config.yaml
d_model: 256
n_kv_head: 8
head_dim: 32
vocab_size: 1237
tie_embeddings: true
init: "normal"
init_std_o: 0.00427
optimizer: "soap_variant"
lr_mult_qkv: 0.4
beta1: 0.95
warmup_steps: 200
final_lr_fraction: 0.02
batch_tokens: [131072, 262144]
seq_len: 128
steps: 3043
Each number is 500 + 40 x the weight over the matrix's rms, rounded and kept within 0 to 999. Layers, rows and columns count from 0. Numbers have three digits each.

# layer 9 MLP down, 256x1024, rms 0.0845, rows 160-255, columns 0-127
478458524507453494531424547433505530534504508530456451454468482462478514503492527496483501482477480522487460526550489535508483496426465509517468494432499581545476522511443520466452442534462511544535434447561462548541519559511562525421509451440535483526538513526472529551375460504480459513525458530510468486460526494559507544439458509508494541516508526517483496499474530531476468536424
530504447491543525506517408501504556510462518483474483473498510480494531439533447457515531481499470518503544443488501440479472531467531497488468507490520442450541547460540566511518510500519444489480532451570490536518483550468493515486433455490501490489464486448476443526544453560508503560407496431481515481413445498448508479525485474514495466515537498564409477491460516437525462555530
494538527501473446528438516569533502491489455480545498479478510513542506498462447524440490461424468516544581534389459522458517619512453482526500465468513438520533501491531450409492469419453513478509481483513475436541451470511542555465503471516461458479469461464491481456538529570497469566494483513496512490524503519463528464415455498510475526494510431526533479489497516543494455495468
514515507499474544544460532551539510554520574488548557561515493431490533475565483430524470553540450553526484519543541560546519498539392502460557534484443410448586534495525473551493494502489566580535501394444478541507505496485421555567484483553530519426546468441486472437595491528597469570480496572478483501504517462472477463540552418514516492519481435525565510431424515591455471495510
574555549480502503509507510479516537526474537535482431512516513459469482459441531502433466479529513466574538509460520585459634510492515473456529483552431532486499476436491471501562457537516462551469456509513498506480509538449513566527555536540539514487479561522515554516526590440516611531558551464547516516500518600483489492484506453543503509463584477496528519505551554550514477524508
547491547456495505530508449506454516485508469504434500520535547544446544513536514491479406483509547579549515507578466461491543483476498526506536414569441473513486516517525571494577477457497517507520477472466506443480524504499515510516574592521513495525532517511541509501461493497473497524466544483523511521508492472493540531457523492515435462435446509553475457490562529484455455415582
531460466475466470541549514545523476515415473503445462508503469514434539549490480532395504432458555548521438558500452475463529500463488494462454471456482529514473512532519461555552516553510559540543555494483481472487508527482481501502469514490515461479490478505475533423546514505436503570441508611537491482578466484477551510536497521502522485486500486548427467463459489460485525492449
469464466433453491549432460530515455430531449509637514478587457469463458569468511493503500468492539465496551509514475483510475537536410511507548513435500515528606559466470505499539436523516483465508469516457426490548516484507438547570544476526574448542463468489440519491567415512449481471471503494512438568486574563517552474507512564534449610585487555456514464474421529539464474501494
520546521539531490531512535441458471479475496522492514486528504477506537517546546480515433424440498444561522514509466450455509536505509553491479516489527484492480483498453497451483476469517515520507506502452554477510527518521455492484517503476437514480474541531489568482457477448486499543513515537505515466485521478531482474493485560546558453502475450449511449500542537507453420558506
515529457510479523523501514495457527476474559483541536452517515471534499461478544506470486551607515466522487528497492427505407524532508520584512527518532512535575488369500537476513563514564498520528542444418478580456482546522477504493475499531461496441481502531513501411509529502481573504539499563462531516504512550531534430470520478496484543493512466454537564527421538505550537507554
498533512476478479554537539452541542440458484503454482635472458496503469527481440473529447495562523522493534522559538507499522526531443507488443487508555565491488487465603601507474478464513523557578495463497471504407478498451522529477500491443458498518532440548549443402421510482560510541474536503545556537434529549530500509520457578463525554555471514494522474480522447505419542507499
463569550539522496478519557512470495489470543495506416523547491506477528535487510508489472447517510518504547551534499558499544491571435529483461413441505603533497523529499493459448513520493503525521477425488443515454555493579517504439503484481471519533550450502425541527508503551609524537485502495504489520496435561505534532477464498537492574554505475596515501492403431431468524502496
477471476521472494516502552505534451499530495546495450584465493486492476494449503545439474523508476511493435535460477456523554463464488531491501519477502456492489487422531500484413481498465455467491521515567517498562495450533446528503458425508464529442502521462529464434537485491540577491488545408401521517511484584447449482509477535492491544569501422424510516473511474494516506484528
489545470454563487530464476446482476488485546524465473498483557515513526557528440587506523555474475493484448458542409475483504512574548525477472482496557499492538504425562544532424437527433508470399389473525546445516489534571519411481514559427493513576556509564516537565507497533443549511460549492484538533488483510518548510507555554549517489475472555453502530500470527495596524469511
502511381304497545451551487561357408583466376576541500446487490453600449497526527495512563560443486473440453354536532516516448529464516429352554454432483557411468554415506480465544548538488391469556510599485448573533496474517460491533388486525511317482525545528455539518534523462422494492493452496430363425489502511464531472512417485494483539447511516505469462500496497504538560519461
443546467487482458546468523442481511544503501453554514553479522470517494558443468471429494569560461508507513524509494506564499561528525507531530505491542518519469425528477458515506587493491513457492521517543420494518399518564473483530515568472501527450516476504467489521539564561449532498411523509523508527524505498518486537432451494546510504545463545488500505542459485552505483471472
578452486523437512508473523550484478449436504455512485473475525545495558412382525509528445566521557498473501469580361470530492444557500467488510501473513550469516452451477490418531558510553515542487486465426498459566514592470538557514550514477484471505484537502543448557553458468509400533452541480507480522435489569533506506527567469527468403515486548507449469471464425503543483455482
500522514476456444381528539435499411485482444522454537599537506510506491496475482537554512566533512458531532465539500498539541513505555490538517544471502531543514552380424461494487433525466474557500458488508495465509509485516533529535498552521452492541551497471496510493516447520500448461559449469597411460467547564482538495466563457465530584467446454470544497533492482538543483555503
493582463493549473514470483488494472478536501479570515461528505422512476431539556510467475493485517477583471523433511415487529412473473485482512535516521528454516465415530512518530532453532501456577478459425501500433480512445477437476435477546450491495484517479520455513543476517507447472509513358470435525502463375428492457432530495497481464584517555518493451589494437574500548528517
471452482528485420522554534503536442497501532460505499507480470468470548431487487450527553507463500520486498568512513557524503529439535515548469476481566493492504419469479439514459496486476476492543485495527532565504533546512487556467468509499425490494463505528532487463544458549489440531480442509458556488485504535411490433528548480428516451527513480501508486471495449496555457543474
497524534536571438520489610476552478530511569481523475492538518501487551466481514487486502416556465494490455482452526538512529481488519391523397551487538496506473476475443515509470564462536475561515471494463480500598452463463524437426488411548324534475527462507552532513468576537426427493530569549532517487594488533448434500506470507453478481486484497452488479557456436446521540598519
509510493449460526489420462465553438522516563539464506492577524542472442553475451546562515462453463503478468516514503522447454485483484466521513504525499479473526503505537514444429477486490501580502544462476507503522498476502417429447502442493385496509480476506540552460514480471530479510523456544406507490451525483439527494503465471513532535540537487487491547534519462479572534489453
523572477472512494452564535428490501498499488573578511478553508472520440536549460475567534552474471461421529516439468548467517522468506487481609463560524438505507512433496548488542503407523490485444548504481559527548437602499423409554475507510547440441430476521460547484472579452541481550478507451577443473505579535561590513454547526536456535511482505617441517531406447486451533467479
503558507454520479482544415398473489524462517554496491595464460451468422520538507604487482481465485521534477441491474519518617542467490499465569470519543510506452485515459509471529511512514451517524427499499472527443509480465406521411434540449486457447433539451474499536544541425462523473510535502499531482448461444545499491454522491525473398491472461542495519527520484488503434588482
496525481522446453511497501480517472513424542463466501466523445476514537460490472485552511460481505493569487561548432444525556497468486510447517511494451517517483459508492488467498509505568538520424568472514503513505545515446504457465531503542501495474490498512514438475487566449508513459481426472537523441447570536510458505562503458526515480522533521559450432463562556528556519551509
501494551529437509549479480499465534451547535513423466452458468516461558461518525560546492456501474559508517492511481516490467496460516487535476460510487480481501476530494592471488480502462484481492463483500502550536532507514462489522473480460531470548565495453523477463502529452478505513460502514531493481553530435544538522554559430496567537489577522545486523493485506529511551502487
516516457509480503512598486443479471488532461526489523566570504455483527510523539456517448473455505534536576512521481557519495483558524510466471443499527471515558495535499534523500470558496458510471472478494555403515495505463464500489529466437480486461519465480512572493371450478487514521461468500497528475537483518481438516463521481523495464457557524474516431540532565534553461519491
489575521466579483465507551486469542418528518477495543518520440475461513511490532570514456565475505499500471457507427501581539464486436443492596443522444490499525529485552442453462370534508545508520478540535484456521479516522466474527473604499434492478475478527519509556531420466537469512453483471508498429511442497524548433484442494415558513470565454554504538481530480487460503550510
540487481511567538479519503576531457433494471462550443521428537471448491467502522477474488492479529573512468439422606565541495476474527445559538584507499494521530517533499486519471586539562545462495521494491537527423536550521413481494501525586459508486436471454516481496493493441507573495502508559449492499428511482470508499563540478531467473571500442482490471459496596513504535499546
486520477493512474512455486516477432459475469536417488483487477500498502509505525580487580523505519455454520563512481466476445444467551478525408555532514554468559473445585447501538515562543455542470455481497427547506545425456418535489469551462582510482496538597495492487509510544507522516514552522480499470507526527545516460501562496567465516483577512466495495504500496436555475509519
513485538498454461425522472507479482508451503474463507522508470463512547485479526479461459478455469428481420503460528492546481533493453526459446487496538513491497475465543441458516451487476507420502442417467461521521409468497460477487566529512518515528476401518466506438475468532469449522536467566460457485465491493509489537512444484482543461482506520419508526427453478471473553508542
483526532497489510380425531514524510507536550553495526505455450566447451510494555558538414578462517516550489528442503442473511541518484469524468524517473517481525484438517477480505483464536465451508447592546541532488494458504549486468523476441502470519449492507480418516496474461508466464489478533522478478583552492506527485536481491514446538488467509480547513442466534523475530486507
481523486554537415482516487532535476468462450501459412517472483492477546439493525495503548511447536497466462483495481600421562563529491489500542473475546519488490470451501466485449464439546509390527460532543486475518518462520531559523465524491473512548538499497498458486480468489583464535575519534509500458540525485482572521560442521490463516476525566500495515468458558584538512487523
489542555470506472523493495453529554510550528515458477485548485482449480481485485520540536455536459479515439544519480511478592525518503554457573595487446475557467514478530476508417517547577474612403493468454561422494444481490514459518448482520572539537486483448495534500473431455455504525523510530486528475491414475481504456507464502496461534501459495550490419571562466439502458538455
413406493475544509498496561589514512578500518500578548500521533531432483445472477482512462523528461467465494532499487494529486541464478518509468496462481486501501506542559545455406486537491492496523476527522523494507516547492493525460490465444527487462487496544486478541529482402461521471523481524555477434454479499452464493507484519510459537478522580507483524519522499485495518522565
452396511531529427520465479504560486459417557470546445489558520518494535565466456455537513528513457522469511528519528464485525596501484465519464460487521547482436444502450433563566570530542518496505470526525444506454503396494503495568482483510456548517463538500415475482474543477484481512583523505480545469460551532504478473557532534465516505552477492523511414529491471513475495484553
520544481453471483538525495467505386606484498500464504513511521475473506494513545581540487504508514429428490563482545481487461467553530532445472440505505514480474511515474456536506551499484500540456503480468503517581514538465489465492511510536441484535482454457452501535505508478529584448517506493480511503444464519427450501480417454470495538558493500464585522551512459553465570543473
473433537489495497514509452573483454460504565525481556526461584562515432500532497432444498595521480521503498474554493531528486462519492653496476483524512497514539580470484471548510480551462447543515434486522516486538521526552454524518530546502501562479446550546485546518511485554556534554487507472517527489491447458463478532466496498496483521515454454509556524519545532554539524542543
421440523515595499496442574474547427514447505460449491481526551452430526516511504425504506508497478486521520433594469503520579511462516533448533427491476515486497473493504464421532419528519566449530532595438471475525507519548473536562543462506529548502455452451513505447438479497449479534464538450528477547455524498506412511578544529472456423594486430519493503559459578520493505490480
465489562517578460516415497519460533497561451515447467444521535469419489542543532505480471499500467431472498490433490501514563449461553473450432444573577452469551397498449493448494519466510541503465493434491511536443513552471514475474495546554553507537462464465451477440499504536484475470412434450469509497435603507520569519497530513479470464510431507520427519491451534533480478526545
473498477494483500550532492536469518521490488523528483519484506498489469541549494514477418491479471495502508472467443495452516482494510573447485453529457502563476523464539440599539384519499518579496553541550503445552523525443448543480564529523497511498515457507519466526525455507512567513474527515551467521443547555483532479503508541428481544445520509554451568493486519499475528507532
508583551483470465395522506568478487448487529452469433513489475515586519488482421444522541460527511458510465518487483506486510531491492472538503552523441520496495472484491511456498481561502495539516544528578534522567455551478467469459495429484523482430523478454473532453470539493533443494517508551479496521489530535501494541485471501458478497473487496547493525524531535398474530482465
517465416466498476469596450524517547569443504498466468471514488500527458499487484496524463487595498496480494495536523483491462500520503504483534447538524453549435470510473471492497445527555484523476466604438518460489492480476492531519470423512501461474506478541493489474468413593584471447485512533477446484512420467442509526513482543490523508476499456515507483559543517504514514511513
531532488523483465472540482470473424559587537488599468592433497540551386510493624474543536497509544488492493496494484518568575463575477536517527546536473499533485466458593519513552594500500577411501579477566545491614528530432495454499537461467482480460505472617401495555539573534591438495457512481533493506481520432505478472518490485552490492469437493517435531494493526519495544528476
480504441466484489530501528550507448474554508491395552514479474475522498499483480470516482453546480525560469527481489499490509540466469516475495463429563521536449538541502568511520475566496505539590475485470503460471468481553420542460525413523526439529440473501497460457468495442452498436471435485494598457508489488511529519470482574411538531545457466535430452502479544488515500443532
455549522506519529478472540463490428494559535514525543496508474475489480451458534490424498453416431521483424464520469509451491493471523457504477549552482590511484480515451481506433523518546521532493488525389498455487471485465475594534481505531521469481489576490431446547508506494463440550553556495513543566520544463511459453509544539503458538564514553502465555415515513457472491482513
561503481477515542489577428497497574505511461573525443520562497531492463523535425457475466424480530546525547469502514513532522554485497477478453534529514445476544496502523536590500596534455507530525545588544482501517454558539463466547467518520432483534524487438512454459510450581471358435479507541524491498611460438499530543473460407498430498484525568525510384545503542469525487444502
530534466527508502486552463491457440514542486533606477489543515538507474531523491517489504551502526442457475526512441556510534439451522491519450518497441487514469492460499493508479472464449440508503486519493502511565497503489485482510482514500501509502529511468527504509482548465520495486485532511536511512526470499496447475473489486548517509502463506523496515516498503501462428416434
499492490471506539564540580507504482573476514469471467517556491512493471477575484479495497569520553502512555477491499567521498498504487459561511451425473537536464481510447505531468534397564506513434428503519477474543529517453482454524483497443476457537497458504522411459527432439498445472606479504523489525459477515602557440512501443470492450564530473565529489457513507484508569467542
468521438517466472443534556448471503519439499483497547533521465579485467453441486474497490478475549525480494510478544547576436559498539431525485533447584503458505497525505531501496508495479532541447486486502486477484534530448498491496453538452414487567494457506471476506526478560513463397508471500546456500437458512464479469487452446475534494531464485427503546459548520470524477520448
536513472493515510549517517502452455491527506550505514557434520467524515586485439520471426449594473459544507534569470477557513590536483530498502524535529556487492565488459472477528503503489434496517478531486464543488526521467466482509494502500490466570579504531443532524496471524421535452480461521463431479529532476526508537572506518534496447540463608554496540533497510495481510505445
460475486506510502460485479500469552585432452521457529495526515460494503496487481482517537487493472466549526463542509438537572500459595524496547465444492533489532540487517491498449535491499519508410464581467510571488479519510428429508506445494427444548425553482454537497549470560538483522550527588533493514428478495591493499545416467572487470477483476497495526447470481480450441476484
545457477486438540462498520434509507530511485506487489493571538605482540485508533442430487463461481545514542489544539525578571542433468493542476479476455499500440489545579466568492520451528525460460524568507510538436463478509456462491528492461450436527494509411518510529551475502487435509449441477515531499470513504481556481512494501533440480487504508506505468500496465556487494430534
471491523529516527544502456511508433512449487561520533560466492459444519554539542484519499564548496467531506525510459474529457462487497515489568526523489545452495518496428486574488576534509505491485532517527475496542482506531425495490472394552576526446455494469522498537466501578423539612479545486558509501591576448525463458519537545540482565490536514495535527446399491492504557482424
458472488475469479505591495540450499462508524514509567439485393549534463534506540438471531514546470551501497509401503474429498493484483471463524503525467540486436496464510472529523488530490461509567466471516486486410462478515455553514477393560470490543543408551496535488513453489452514532466448449412485533462499490500524510485444567560507520512523461633484498386442494520450528462465
483439447497471484525474469530554546524479539523424570524543496505562477449555488542465548454542577537485526529441524517523478522455564519476444471440476516515377544492526495482543526428484448462533510503542590424449576484463563452528564501481501489508507557464520488506465505456609577465557550421484453445393457524484472489509458509543539499483502540545581547459471523464453485484489
504462470482493524486550524524537479504475456500491426506469528547594489545490512495551478465536491535539451479524591498442479487487571503439529509504456500508511526582463484415501473491530521566499472498476518487547545523492509518504518541534522462485503472417496470499434526512470486496451479436457451483453533472547522439491482452483530502532505502501509488464489513488471470498490
510506465476455527439515540443514525565448523535494389514474461520467511494471529496522542563471478462394526525531492494532456411448488453521464442493470534538413514471541486415494553515471474554504525473551513507500513456451488472491518449460498490507500444474435490513504537529459545494494599479457488464502473508503503466520426506542471510510463480542539518450472469461471461525438
530472531509528455420439533533521586504495505531470546597441532575591476533528446545551468458432547524479538495423493419496529505493486425509502499541490514515490458549550465539498538484585511501586554452549500465470511478518571439527494465516523491514525509494439555481503489507475408455439537466530527566419480503514521536450502480536489492477547497519449491486471462460462524521548
555498466533501476480542474494550525528467506517533517534451479532507463544500488534509493516527554527497432556488526496492457508487526484494507506449533496504579494555482610549575477533536480403462526413588448485455520528485456574492495440496489468538491542499521503498452503527456458501629498552555502518442447458538488467596518512499469500518495585494549494485454520491510444552518
439489513499517533495405517515497471476595457465533533485478538534498483456483513529489443455479522524471471537486437475532488578497482526542500525444458467454538488436524465532512525517483467468525532496431477450480507443446564432556488517454501523503505590457503519476518563501483410424552457553481451483464507512539440531449537486514447481444460509538547546522427421505473553493483
489481479524543499497458539473474525464457486438457557550498506444544516489468504516498441540487534513491479506543475564481538442487423521527542507480515505573619453535479494512484540471462510509520475471528459503534482488462516475488527371489557534587536443525489477553527474497528536550478530487441483530450564512513558459499488529447424479530510515542429519496505463502514545491472
585578521478499489442614483585457560476470436535505499470468480459480580491464492549505455542528525476441424465455503488456510521517420542452474488441526495490511477492522481495544482550482488513588481482590477498502499447520487552548447510481476431497515539483457549514437436495463474516508459452477462492528542427504533448440498426499543464467548555546501507558472405527425515538516
501477523516464507567476439556510407538473581502466508521526516487447522511528461532532522537446449449531496489541470428467541433529486534484576525475443538494545532518535519492528564586537470547479433481468478543456488528503532515490453484535443529487528597484492558535504531503487555501514464474533468474534587425522463426524520486529456398502513514422438396534454461497497533505516
498484499518544485464510454592498482482498554461461561500511482511445462503522522542513496565415462449558558528523479546503472467546523520565361527504546485452472453465491469492474501468465499525520495616439540461505508578438538465536502412551598536525521457466464468518566406498458503534477472531449504524502487472456499514501524489507517457499471516504509451483451520453501465525461
442570456506502502495516449538512449478524536522504510566546468519492549484480482428518475511438404496376476508488467544508563534467455513498467569456491483521475472488449489569507561417485508436493486536530531440562486530457478499463480425479420502502555500493529504519479558502437462502486486503595500493511530513512543513498477543482509452481542434501531488596481483520489434499485
558494488468512524472435443451501552475475551439476493469456538500509531482470572452562528478488454422484459486424468552467515522470475537496529496429464482442579507534586484512539453470483502477543527501482583503495464514510533456502460525468533437487468483431497518509510451510474547476546496489468447481501476502536499458483483552484480475483474366413554468468505481523479470568547
517453521516488479457470435530501480491545537536536489508536506476564490523530461494472498436480531496484528490469459453522461442442474537502527447508515458510413498571505524488511519492482471505487485430547504517527460493482454482431513448461465539454507485547518540454521450504491588576493472493516476495462468477469466459507533417519513481506455493493545540502590455422479498495530
547468476500518482445480449433500456536477466465592408498521502551577439501510514504445522552570452479538457486512476459488455491497485444506494445500457464496536501432544525468543463501497548464426387447554496467562569486480477527464490514541567497488496498520534507472527487512555480475496498450471461516542471456499503480545524534527429523482509509472439519494450523459392467491518
558484469445538460521493482474468471491451551513568498454426470481507521498461494432518411537442475440566514545525578452532492462529408483500476476522564481454515486454536533468524468547443523405528517506541451546507517448514560532467443530566452495549581521425513444511499496495546552506472470535543481518468473428479482530517527485488493547529526537477570475522481446570550440450472
529524496502596488457563488476499520493511470520476585477520470480497556468516529503506459484537546521483452429450458570533626535507454565472531495499536442531538576554471511547498477532509527568474543484514508537448537487518529431458486478514423532549536517556480570539448496553574509483465564494507485472507510517511490609522493563546555480485513453426473544536503477582460507565490
527457459493519515522503503450440510445469547447495472420539570539572415510476522466503500460422508487450568538535437493526461497509498526481497469482498520498581467582455506534474487484505543460415508482469441426501474506524509439492532458513464493496475478493482478476434527595509459481496530529616497516561515486474448550478520513436431486521541474597496468522522416522508508472496
528527499523455501493480552545531435504612373545504434520547487432517496494512487555473495492416499492562455494515462457473510523529588581506537565443558524426538473422592491600448517482581549550507449518522512507446522491496532572467536518514473501465558533542552480534540516476430503497508485554603560515533471461522544446541490572556496537559538530512473459480448446441520498543463
497532506508506482523506583557458412515460493482560546536505547513517452480499506496525523471478553490528496555507489511550560492496456585484477509487528472532434487441505501465514521526498437482562498494526462471411570552456532562559435542517476480545503564490470493523576543546496554529525464536529506515516500536498533474568468461592446514521437470479490493568585469455489522526422
483438496477523500557482456617473485455477493491463500457544545559499488573489587604420505534519498547497499559479532472541510532460494508511505528536453544580505481535527604475546501518520499544547515547493490542550488549493510557540411468575491534472434419522535456530531558549564542540474518479447503499547397451498515456439512436474546481531489530519486525526447437544511474521440
448512505458498476582424502519485481547548473483513546493519557517472503511542527498486548565452520534528541536516505515472481522488519521533485549544542553472567485452560518473461440541518505497505502523521507403519526522489500535494509504515448535435567527418514510518462490486477503458513457433525482479469537496533517458474538522561506479530535411591556553540507427480494544492455
531489474478549529449559465552460508478540547499492503482511479501527462499527513495501525506494463513535490440467480527429415558487470463484460463510472537517461499487525497466532474491452500528501493495515503490497423525457462516532473483504459509497551552524465534434468534475495459447512489542543478478517527492529538503503524475554529451507515573403474571459479541482488531470527
501419509496493527506473498528531491472428509498501545438522458526455495438497480543468549447478475474551531516532536465469522511513598489510553475518545501572504493600522458489528479493471447528489441510526532543499580554560516436497504533577494483522502480485470489500485422507495503489545455504505488492563442477504479477569574516462493489489517564533548453522510550490542506463498
540450522499540446507558426577513414446525540501421407495543543486455477463463538480512503449528501558526507472407431450431540491498507476458425477463508462456411459467461451477473481507512457524416469420463434468521577507503530518483470486514461524482503535511546470555545485486525464484582435454504444538480500543483552489517380477441480505487473536472545495487503430515497525422486
509403497467509559494415467444505474515521518537458491500488497509513471460461488507513548503468535513460460544532444454516430518516462443496535529493471462479460509476481465467540551552515559516429481477508519566496463516523523461550433461480507502498451490449511551505528508545607505436453472518520521499497508457492495545477501544528513508505503470535488504480469545451522522495493
437527458504490521519544533563533507449601580463498530519440464487488518426471468560460543515509464533491506536520500489530548543498439511471524490547531509499510418515561499443483534490521540487504553515540452490566465484522536534486449508536517480502444487453537511532524507502447486477460549511518526509549511534548454495519501436515504449540488511512515525466457489478512468531496
478516568522463423575530519425525464580498483490511458533538558511452462472422493551488507470473544452471543543535524468452532518516556481489469536544424534496486466501516488545521446470510474534501461485430436453472483463519457488476522431517537558481520445429546462455477540486511485460495522571434503453494515501570483512428471504508500498512448549508541490481476427494532449578497
517549574501486502436466481526464486492472500499440451462459565519477450503545493510454465512494556552525544511524551549433514520549548528499574489504465466502524504517439414475494501560582482475514484474518488465540494490444446546483522529505562524475463493538506474489468554494513560540531542490533523482572538454542645554452547471521491457526514558540479489432492493438569486475473
448524486513520420454480482460452493478440434549472472517537511448509494501459455467521463428496565521443434501520447527453393444482523503469502468462458452478526433524515477576468430451489478496521419492480526492452531531578524508414499478491507544467542514493473420547571513473523507482494473504418482464411475518492475429443500486546491462505477538488496523493533477467504483554524
499548528486440505495545470475508508575447528510488508509486464438526495461475481441494490461470439541474450502601495437537528558516451570453560543531489493489469489494484487487513498521454543427499461429584413545421568511480474483479553550430494485461501500477501578550467504499484523569507496510468501487439559465460475505490476515466463530474491485505503462453441445467427503478487
515496468459492478501541480503496468583608389554504448535444452512423471498498593533468468443458463465456519505490507544491491492472491480440451522482447424512500542487463442447481574527513452555463520523426582491432499460456424517438454524516510507492451534506486539464562503512454521584551479490474570473484431421540480500469415515529532468477471474452545458500488565523429458530503
528478532493526532574415491543472570516539534495474463573531496413477481490444462505437525550535554464474498518452516496468533454522562537394451478493486482519537557512419505545506532500510508447536589515542565494441512468545576501506514502506558511581483498499499499429482471517463486493440556452535513521496582463482507464455502555542560492494574506477519491448463419498520486497434
455505527534411523545499499469481498551474538483468468557493558470469478469498506478479508496513532475505491548530548493497470518524520495452528546514508465544480487576497484519450547465488516573486529489518449524522582509454556527472539578510452474454461498484537476519609520499510429455414517506494483512513500456494528571542476495496438466506558440483515529461492490527447534471474
489481492502530518547541444483515476563435459475510464516449475473514475483511545470507442492531503512495474479439453498512459468484503430505531528456450549528482497489512526518434461485441497558450440575555491457456528479447500460456511466537479514459561456468507489527516479460522529540510488443628509474514457478492621545500471509476488553437538559505444545541456468472501450499421
471472486544549506524487467464469506459462507529501479425469478556538517449511458455561523582507489473493578488517482526490548491483566583462449495562518467490515543547536544479500476490493472470530472540551510465477483449506487492520560500546550542541542456512526481497533558531581455453509433440569534463562467541524527453456597524535593509533469607494536443535502487529495557473583
460563524523520465527531595492493421557530508461475482433502498406509551515487512475527533502533567486488521517544502475466553548531520507528517487593539543530485475494518495471458451500488466492490496471465481497478479482527473420509519534459597503515513562469527530493563469529529530497468487486587473491499572448453499443498491582509582440503553472515441538486433590526552504487467
527458529499423536461536487518506452484374517463496430534455454517473497566456482520510518499478543529526518523478396544530489489515542518464539388458498555460491500473389570474480536520475548511491527488561493529516507497523491526511371572547505459478529519503542529475534547460464478528506518533511516477524452580512432504485488507510476536419412451472518487416560551476480551495521
423516497505517514517457551468552504513486544479527522569482474471417525490543556488542536420476512471556544548502551519479496505480562520564537504480440506517475493536567411535516483479504463480498517519484501448461511568558495511555486517506501538438486504538481533464500482524500480544516444457473506474478458487487483544505469490494449511551536465549459571494460445540477516535504
527495515514480540579481477468553512529506512446485428541503523509524511534494442538465557612546474633488493515585574440550548488505510488467546465471548504549521500486533495555517506500518560476507457512518528492512448549521493497453471525546454525528596492471528513399510551528493558466550534481551543513518526479485496445517526488460495514479561527536510566563466521477488415525498
447542548526538508435410535456477429498580519488486490498474462515610519490529492487518441485464529462475542466431550432544516491445563485551594479512527495531495511528492523451471528533483461546508530445521461529520550511438499509477517468523441476583505539509518569494486526483443470458521578478548454494470490514536452513511502467524451434486428534560540482498508504447500482472578
522476518483515533524391529527504570541505489569471511474522526519508581521509526463540525427538635534416509550450508522534533587517520495483567465446492509520444538514530490481533546475491478483451496522523482530527532483541485517452516507494507488532435464474516540492520534507484477554517499540464524493493540498520424501542511451512389512500461483574515515522417451488408501480562